Weights of a small transformer language model: 8 heads of 64, some layers without attention.
Each number is 128 + 32 x the weight over its row's rms, rounded and kept within 0 to 255. Layers, rows and columns count from 0. Numbers have three digits each. The size before them is the row's rms in percent of the matrix's.

# layer 4 attention query, 512x512, rms 0.0942, rows 157-182, columns 128-255
106:140183084105066139201180095171139111104081142157104071129150159120167055123157123112128097126142105199121101087091114139142112098185190121096111155099168104101052090117129086130110153127135078145099120109111117193131111087079165139128186167160197149105133090150142134130149123137157109116099118087145119138184103103042194125123187103110176129146114118108087125095102125142118179065125
101:123133161101087142134124103167146131129100106134127123148174089112188084179075154161038153137150165134084115127086127147112066167128153164075148120134137051119167127100137140117107153170105157108211127149116099105158114137103179157098068127104109104155123063112179089126153056159159110061079083076113133141088118126161146131112139147170199106103181095154163131113120142133137118056164
103:121074187138145126141130082134142129170117106134178139209120102073087166160128190117167161141107103108143096060176105148109112069132114084125058074144150098118135106123152074098094169132089151108162116145145158144132125059096116154122113154114112122153148120089138090168124125094115098143162168094165116181128127118204160174086114170106117114189141156045121181146152139134157125136139
106:154150037098150199154117125125138129134140106090193121135146116060142134108109119067094170102105076148148110110093120116146140113152152203160130126145121151048162146129075078116114178184128173143100065053144121135132138112124171128095140109151096155154137108139104127101172107152074113089124073168116107167119166145126129164135149154142157078127131131101144076101111124119161117162133
108:196156201136164116164109149123184150149153121130167158142087084169112126117140151094216119129164129132100132135084096132086085148140162094132093101114208128103087165133158146095066100182108109168174104158088143124145108169119180111113081149145120038143089200087170099120080177163121109163117127152083154104128138155142120109165141128116077144084158101154090138134170118117067100135063
101:116165075201091123062125145110124076147108107116127129081208125121180178111093060143102117147116113075113078091136128116093130095112094108101145108165154148121079137100180127142073142148145102067162149075118136046057114178108136054209168160127125112102125106073094109138154084162162123170139146178161131073141128120128164148118104153151083123108111145122117117107153192076122073143126
103:185109155147146173152094127159076149137183099135140150167130118127147081162120136082110147107198095081159068135105141113127127176118175144159089145147066128088203119079142148084134103160148137147099161152165138140113134137125131161103053076132141120124138122124073169097102126107103109081111189191098142100135072120097147098105160132101120125108152193134069096151085094122125140099083
103:117159178123160083111108100126228147151107093156159100096124124132128161146138145131123109134171119128183157156131147111133076249151135181133174133169078176148149097151091125153132146153120128124094140122121167134119172110114152182090100087190110133193109115166142125107175115146146095115131143116163134170114110127093165097096158133130136134142149159120133066113143169050133069087105
104:142131112166112119109140166169161105137174119092125075149103131132118073117114082124112131122149120128115149124091100068167181121177148129116137120101156075095082125152139151093046150141150084169148106134205121163161113121173046128149114118149132167165155084119166133171133145102117157049122121179109139142118170109176072104120084156142101095076119154144096190138123170108165098148141
103:119080091126120172125110138184121153122163168143158094109169155077134110103160110095094137119115116090103107114118187141097148145150136138134153121078130135145158158152111139119053162148204149039102116099051119194178160121102151200173144136108151151170115135095133146119153111112083149128094124165154098126163097135120107168077122108136143136125202156143138158111129172153148144163118
101:142151158158146111094103139112157063157039097148135159123121108090134117116156117098097109110094091058128158107179137146144113124108150109147177096171137116101082129101104165183109145127110163094160135129143103151178133150155126163110074104165124067149123100093087110109102105131143109097085149128086167164143138094128177121113122041098108150152088161129146127173124142151098181150152
103:151155109067125185141109129151187094142124094213142084117205175050127152118106139164142127140089140192141121215151139123069129151128094094156122090155111190133187105121060171156110134128136170161133085102143105117097119130167105202097099139136163125157139130161128091144056127135167133125083128109130176076134174068100210094153158076094127124157112132096104157160174145137164192084075
103:104172135150165073137093104141125098137161147112181083105135206182135177116118137166144140118037125160105088130155150092100230144148043153128151127146111104095108119138115096158169173114121108110109154171122108117118160104110127095125086127089163111096145120151180131104151135153095120222099157122142168093178162133182163224169184104106064085175108085183138103106118138153139155067091
105:146128081074122161133173088148109146174142155113120114124148177123126153153103157091127124098078199139103115128094172086116120182115085130114070127190131139091149127161152090118104080122088134129132118135136169100114140127155132153165198170102121142099103119080151087201126133162119096135150157120126079165082089119103131131142096127122062105140079146113129148104089131129191135100096
104:096108151098125101162122137145113147087166179112149042072180162157170150112175085148143129233154150135113092117179108082092084153082181101134162127192077116148098143128127120078157107127090138131125151144158160069114139163181110136167115128108093138166145161111117158082145073146133096153122137139104106210164133208114179103131174115145110165067137194084118136156087140103132161180100
106:179114077097081124118126175100135181098141071079105150159150124134113081127115109180114152092171110118091120122076108103091097118112132088164129175127185102126118148125104103110152125119112050103130141183100157151154105105133150158041186118092134139097074102094140166135123135099145120101160032095168098123124107138106083122087100142216114143151110149176140176136118141066144103198200
102:148130144107119094200103214068203110146135134095152146105116057128136060118142106108101125157143150100089107103098107136123127148097145146117117133130165097152153172173113083111138135157127114165137173210122101195161103138116117062155116129086126160119098121144132155107105135194154169159157147149094106152088129130148158148091109191130126101153114095085127108145162171130117148164131
104:134167141149112109133151160147146136143074084123163173160176147146127087092116157138181104158115129173120134085128120202177065119140118112171084091123200113129063146121135140114137104131158140117125133175167113120090102131154141145085179095110166113167119126119128082170135167108155148105144106111186081132138109122074144085143143154131130109150103162110137106108141170132161120109138
106:085115166125102149163088134091099152104113156150123142161158196153121135164136109154182103163121168151146097127095159051167144154087148129103064128112150127124067111072115106130150172112141067114143119068189137140178169125107115127137167146128102101143112158136148135129180178133053069067126135095124092141052088064104086135103082097126149133140149123184118087101069207088094105158128
101:198185127086105168140175151104089134124203081178129172129081085158140154119151128126149175158128132083119132093104128072157133113149109141176112125118150118129138165117124098074091140093168112111151176173072099107147163111161182124086185105130135143091122112173178098090101186172190168138159151144080161162159124167170106115097120152121141165157090084156101138097130160130102118150076
104:091156101079144138120124197096134148061100085117080100072157085088110131098162104110136133181118119112137206065102108115068099098107129150094102076122147173139070078132120143078092117118162113169105162116151188158148154198121119092130145154109118114112116099174087169147088141132119129112127078167169135101108157120164148136196084119132118138130139135125094172081143145176038126231153
105:139094120113101194103143112128161105130166173157193085078143131066146150149125038131131116104132102151139157107165121172083181165120067122136094126096082150208100186177130102131155127097076144119132108148110103118189166132089152153095055107101100109110104140159127119129104153137128146110070105127146145150118118062092107117128129094124136202178159107155088136151139182076147134182094
102:123113211103177105127118182216115099106083136128065150120155141145115092122119148112155181120155120124118122155112088148097138139158135077081147135109139087135111102117121135115080099152114098084094120169132201117120078140123131073142127157149112154067184189144097107121127065128138138140121094098104045146109118157122115097098058167135105148086133151114117118151123083137157105134223
106:136139086088147086157076100117091151133109155095093112083079147118093186106156088166207102117111137162153162148069137074162099104123141139179131169182104155113106122097164075182104161078120183123163128135099156128140093139142121162143125078133107128070131080162073144153157105143120162086145095123127106108116101132171072116116115099160120118145150129077172136098117140116054161147115
099:151134067104066098130085147091079164117136131125170133134091171130090157117139231168104129081113106144094093153161110131115103114148138155164127075104079137119096145111110168092190130061105095206172162118109098138228118080169108120136089103161140128116107109093095156143095119093182122185111120090138125141093142082117115178144157136158132118144117167133177181138091152079125164111142
105:093169133116099080126118135098134124151193156191105151166157149124062105135125122163102118139190149181158128137165123096133102127092075128133117136158089135185133124111133150177099123122121122114137125133074093126168073080076168128195078167150148139137128070163106098137171159182155117148146114107099074096069097158116201067109167096175094081152062128164111202080210172096082094084036
# layer 4 attention key, 512x512, rms 0.0883, rows 157-181, columns 128-255
106:125121110135145096150144108121144135145148129186086127132099160142088219117064103149168116122113144172091135126134149141148108110146123122097096170122115134174114130153151175144082088126131053122156114176139064129179143170106184120148121066069178108088157156092096054108128094105168047137142122117060129145126105122130163071146084089186130127126146096127194074098126141110109079154136
102:104135144109152175126147136194126115127181124120170163158160123136149136096122151125080091130123114125133058106173174159133141185176130145107161119107087131110081182107167134155142121117104133147125107213112125104083158149100116187120095151134122137132115117122108078127136134110054120069157124106147110108114055167111145122138111113153119142113156111122131128036098167091154088015135
106:168129117126053142098128111084082164101093106095169163106163153100071100112134120135109111077159094108142135145096148107104119157160081127139181131080077135056092126081102149124067177150142088075120123126078174136150173140133124091093062123121195083050125145139185140185142174143124089154094152157149094173117142120138170143160120144149084100094137067121122077116167130100092105107111
105:134074153113134128133137069134096077171096123100168178108181088149191094113158124131131085198167148127102133102147165111142162072124153165086157066162146100122125070080197094108115132120107135072077177144118175145100101125107080130179190141073179111142103177109160109114178156106094153081103157084103123167154110101141142188153141099112158178159140164106137172116167127119146151078148
107:189156166137125126119109120069074157087159104084110127067141115047136128119130146132106137107136118169118156186148075141139119115169169134132100156116125093093104124168124113131206099164091126152208158223176108141159097202107164117148140142194132138124155096147070116175102056177173116108151139140135168110130174129123116103127164180097074114106121123094124110080117120101110096096168
102:087107147049170142102079160143170129105195157136127107058116117104103054083097126101084180118082157138137169076103170151054118137104132142091147174157096121174137158100124157122129175153143137129138123121152100102086158068098122191179121086162133140169179188138106135123133081147134126135086102096101176085126171165207109198114106135144116142183183081162181139169129129170129139091129
101:128045131148113130171125152130137134068089086170157106144056156046079107151091140136084142148152086130141119151114102125128094147170142126170129080121157119077067085214173087139132063101134127150136135095113162082129047091122062143113197168087166136148169104070173140157122145124116135195176099128136157175141116100152132118113083078128121099121135110087153091124130185118141173147162
099:082097143142153117085106174103113094155152114120168138121128097081121137173105118121130152151177049086143143121150154097094103098070126101115142092137080153196113194111132134133131095127084104100145129182137092208093131145136145133112107185109142143118156085146078122147177091154158147144105140112173055141150127100147166129142088108170143096096158150069066153123112148104166123190137
104:082132148151094088107137162135030139135129132121125122125152104110139113133088107134137197142123173085151109165144106109134170198139114099118150115108122139152168141170163085076116134158137103108124131130133101154057058174067125123116160127129098143166184113125098103096129152134105079073170205135130120126102132181062175147088145125174162118123124103161126113099167103067143095158146
106:087071161126110123141117099092077108101109122122140165129144097112137098195085153122114118131128097099077116102106171162150140123146101138099122111129155093159134119091189139148114150143121151175109124074106138130074147133101086116135113141089126220112095117107176094146191159140129139160124130099105104112110180095184133136087088180129195113124144116148089148107075209125197123161074
099:145108100130043152148197119120137184115145105115123174082102158194097114085109159204074112108129131164140084148121056166112132090113072076113099140094085125112126123168083099161094134138130145160158108132118067119092112125090145147104157116119121079118095107103140143129092163119121145176118155098126046184126124060138107101157124155135069145112156065118161093111116107171123134114085
104:111118136154149113106081158093165117138119141113114128149102081195071073175113114090068109148178104154195125079050159183176134133098123106123159125144211123155169140109093100136149133090086114138101123198078168129111127055140077154154095072133134180154133147114144057069128096129120121119179155084072109120113169144096061169100092135150135120203084161125164103117104167102125127175098
101:115161138179166119156140124137117152140111106127171125099157172156160175145046114166148176041104113113159155038202127134164171148143089082097131144091149141091170128111148067130144139107091120059052135105105173151164186123114160132130160149128128076169062198053122092170175187211156153134120146123093130168085096165131125157122150105112130085159134131144094123161142137138083128127095
105:108130119117105115142149108190129100204159163185099142132114146110179068126091095087104133105113096091096124160141155136135088129108117151154157109211129107106108134170120118135077147104117135047116138086154162145151159147173140184120131154141096195158179056115126148146172154186139123121055133106123117085087137082167091146118081125100084127079151133144132127146119091142134123158048
108:180104127207086113135101142105156178118132123146186162165116185085076157145093101149136174101102167173132065135147142183108091087173122176158104112169094124130149102107145111121055073135136209139097070104147150099128103130094148108076125102118159109134073107144145142092114161164070102157064122150141114109108132109121087114106060110076094114100129106118096095082138184131160125150128
107:138080137111102107127094080165130134173122068177114154155081122132175095090053164095157115126107166144112090148151127090133088130117135091136188068108143174148128107132134167159132134119125161173114205122183110111115127150157112064174157183146151146100201109102107163123127097136077113151173109127157134108127192148103203172120175123119147113175103106140186135166146093182126101134129
103:144107130157175143111160135099068096125135109165140154107094113156061215144169134074184127132118098118115182111175117157139089108119153090096093165167104055131145131138137139085187104108162144152224113106184150086126097158133126108138155026099158117103130164102114140095104133148083099177130144166135116122138148137084141095104131106098112128149154118116139076157142090127100141141083
110:171109176055103152136161122135109149087144132115111147104072107173127095181095156132116104124177142100089128179117123137092082155115122112103196117141174132124160126070133089095139183114173107079187104132167136081143117156167203125124144125216165127097155139159130111116115101117098139150166167160173161179127208145101099095125103106117095089144109141212113085118117151123188137118135
105:130137103148069152112113089103173123148157085166107118084102138135098143138099132151138135124111103121108106116171146127127109132094130092168171131135174120100174186165197122133081195071093146061089147145168177124132118116148147128126166215097128165149073104096131178162102146121138149122153129114141124188167129145107147115135146122135169133086122067155150167117136124084148139106182
106:184164095155083146120113094123107105162101161157151137125155138190123115096137148180109138161096152079175130091196073105168131148094154144197142122109100126127145131129083142176163065138075170136129149067138127120134116163092081122123144115118093138088098141127117168090175054082106164081091059136077078119091099123143119153167137110203033100097105081101135123154113122077105155113133
108:098153069113156125136095132137130184039176089152115121126134149101129117153141115115156111141061171135207144102153169169148193133153167139095132196112148129105158163150097187148118110148151150138131102187106098132158060158081174115136132118167127159145100182114121172140155143134144133112142143146073106091166148113142164174126139172136101142189119103224178139146096127164096144084133
100:125113152159126151083059108032091122124130119059154134072085135177147129094107133126067133142124117125133151094111170060155184114175173090181114089116104177122139107098144155135105149071175102135111158083130161138125112135078135067143159129103131094103102173084126127127107136092089145100131125065118118146101161109069132097103144226129122120137149120149146113140098108149154072137153
101:114140128167053158087124118097118112065119111159136132100192131144147136150179156131149140134134104185171147086127171044114136154126096150108156182153175088148188110192103135106149084115121154110171142133161018192194186082153179085147161105082103087092047136129115130144122128130143161118130109139158172117119084121197114107112071148094153129115130044177183105126145158124138084124182
106:134127085185130191102117154109172087109105134099135212192153103156154060106164082103121114143145147139108114182114166148088119148126143138142157148098115152128132106104100148158170120120110150122136125062130096124130054097104111108117128135139119142115060157150140123112084077095099109166112099112142148118095138119124099154153140100138164182139109116124123121152122107189131139123199
103:129054078122166181118141142155082132185092128129062125101082112115079145148146081116131148093172138126122166155109172145147148161170047104126148095044139137117115126113085147144138132106128103109138144154105130148122145094157132137062173131163131168146122154119175148106129141116142149126090148132096115160162096104090118105165066075158177136130132182197066107108186070129079110132113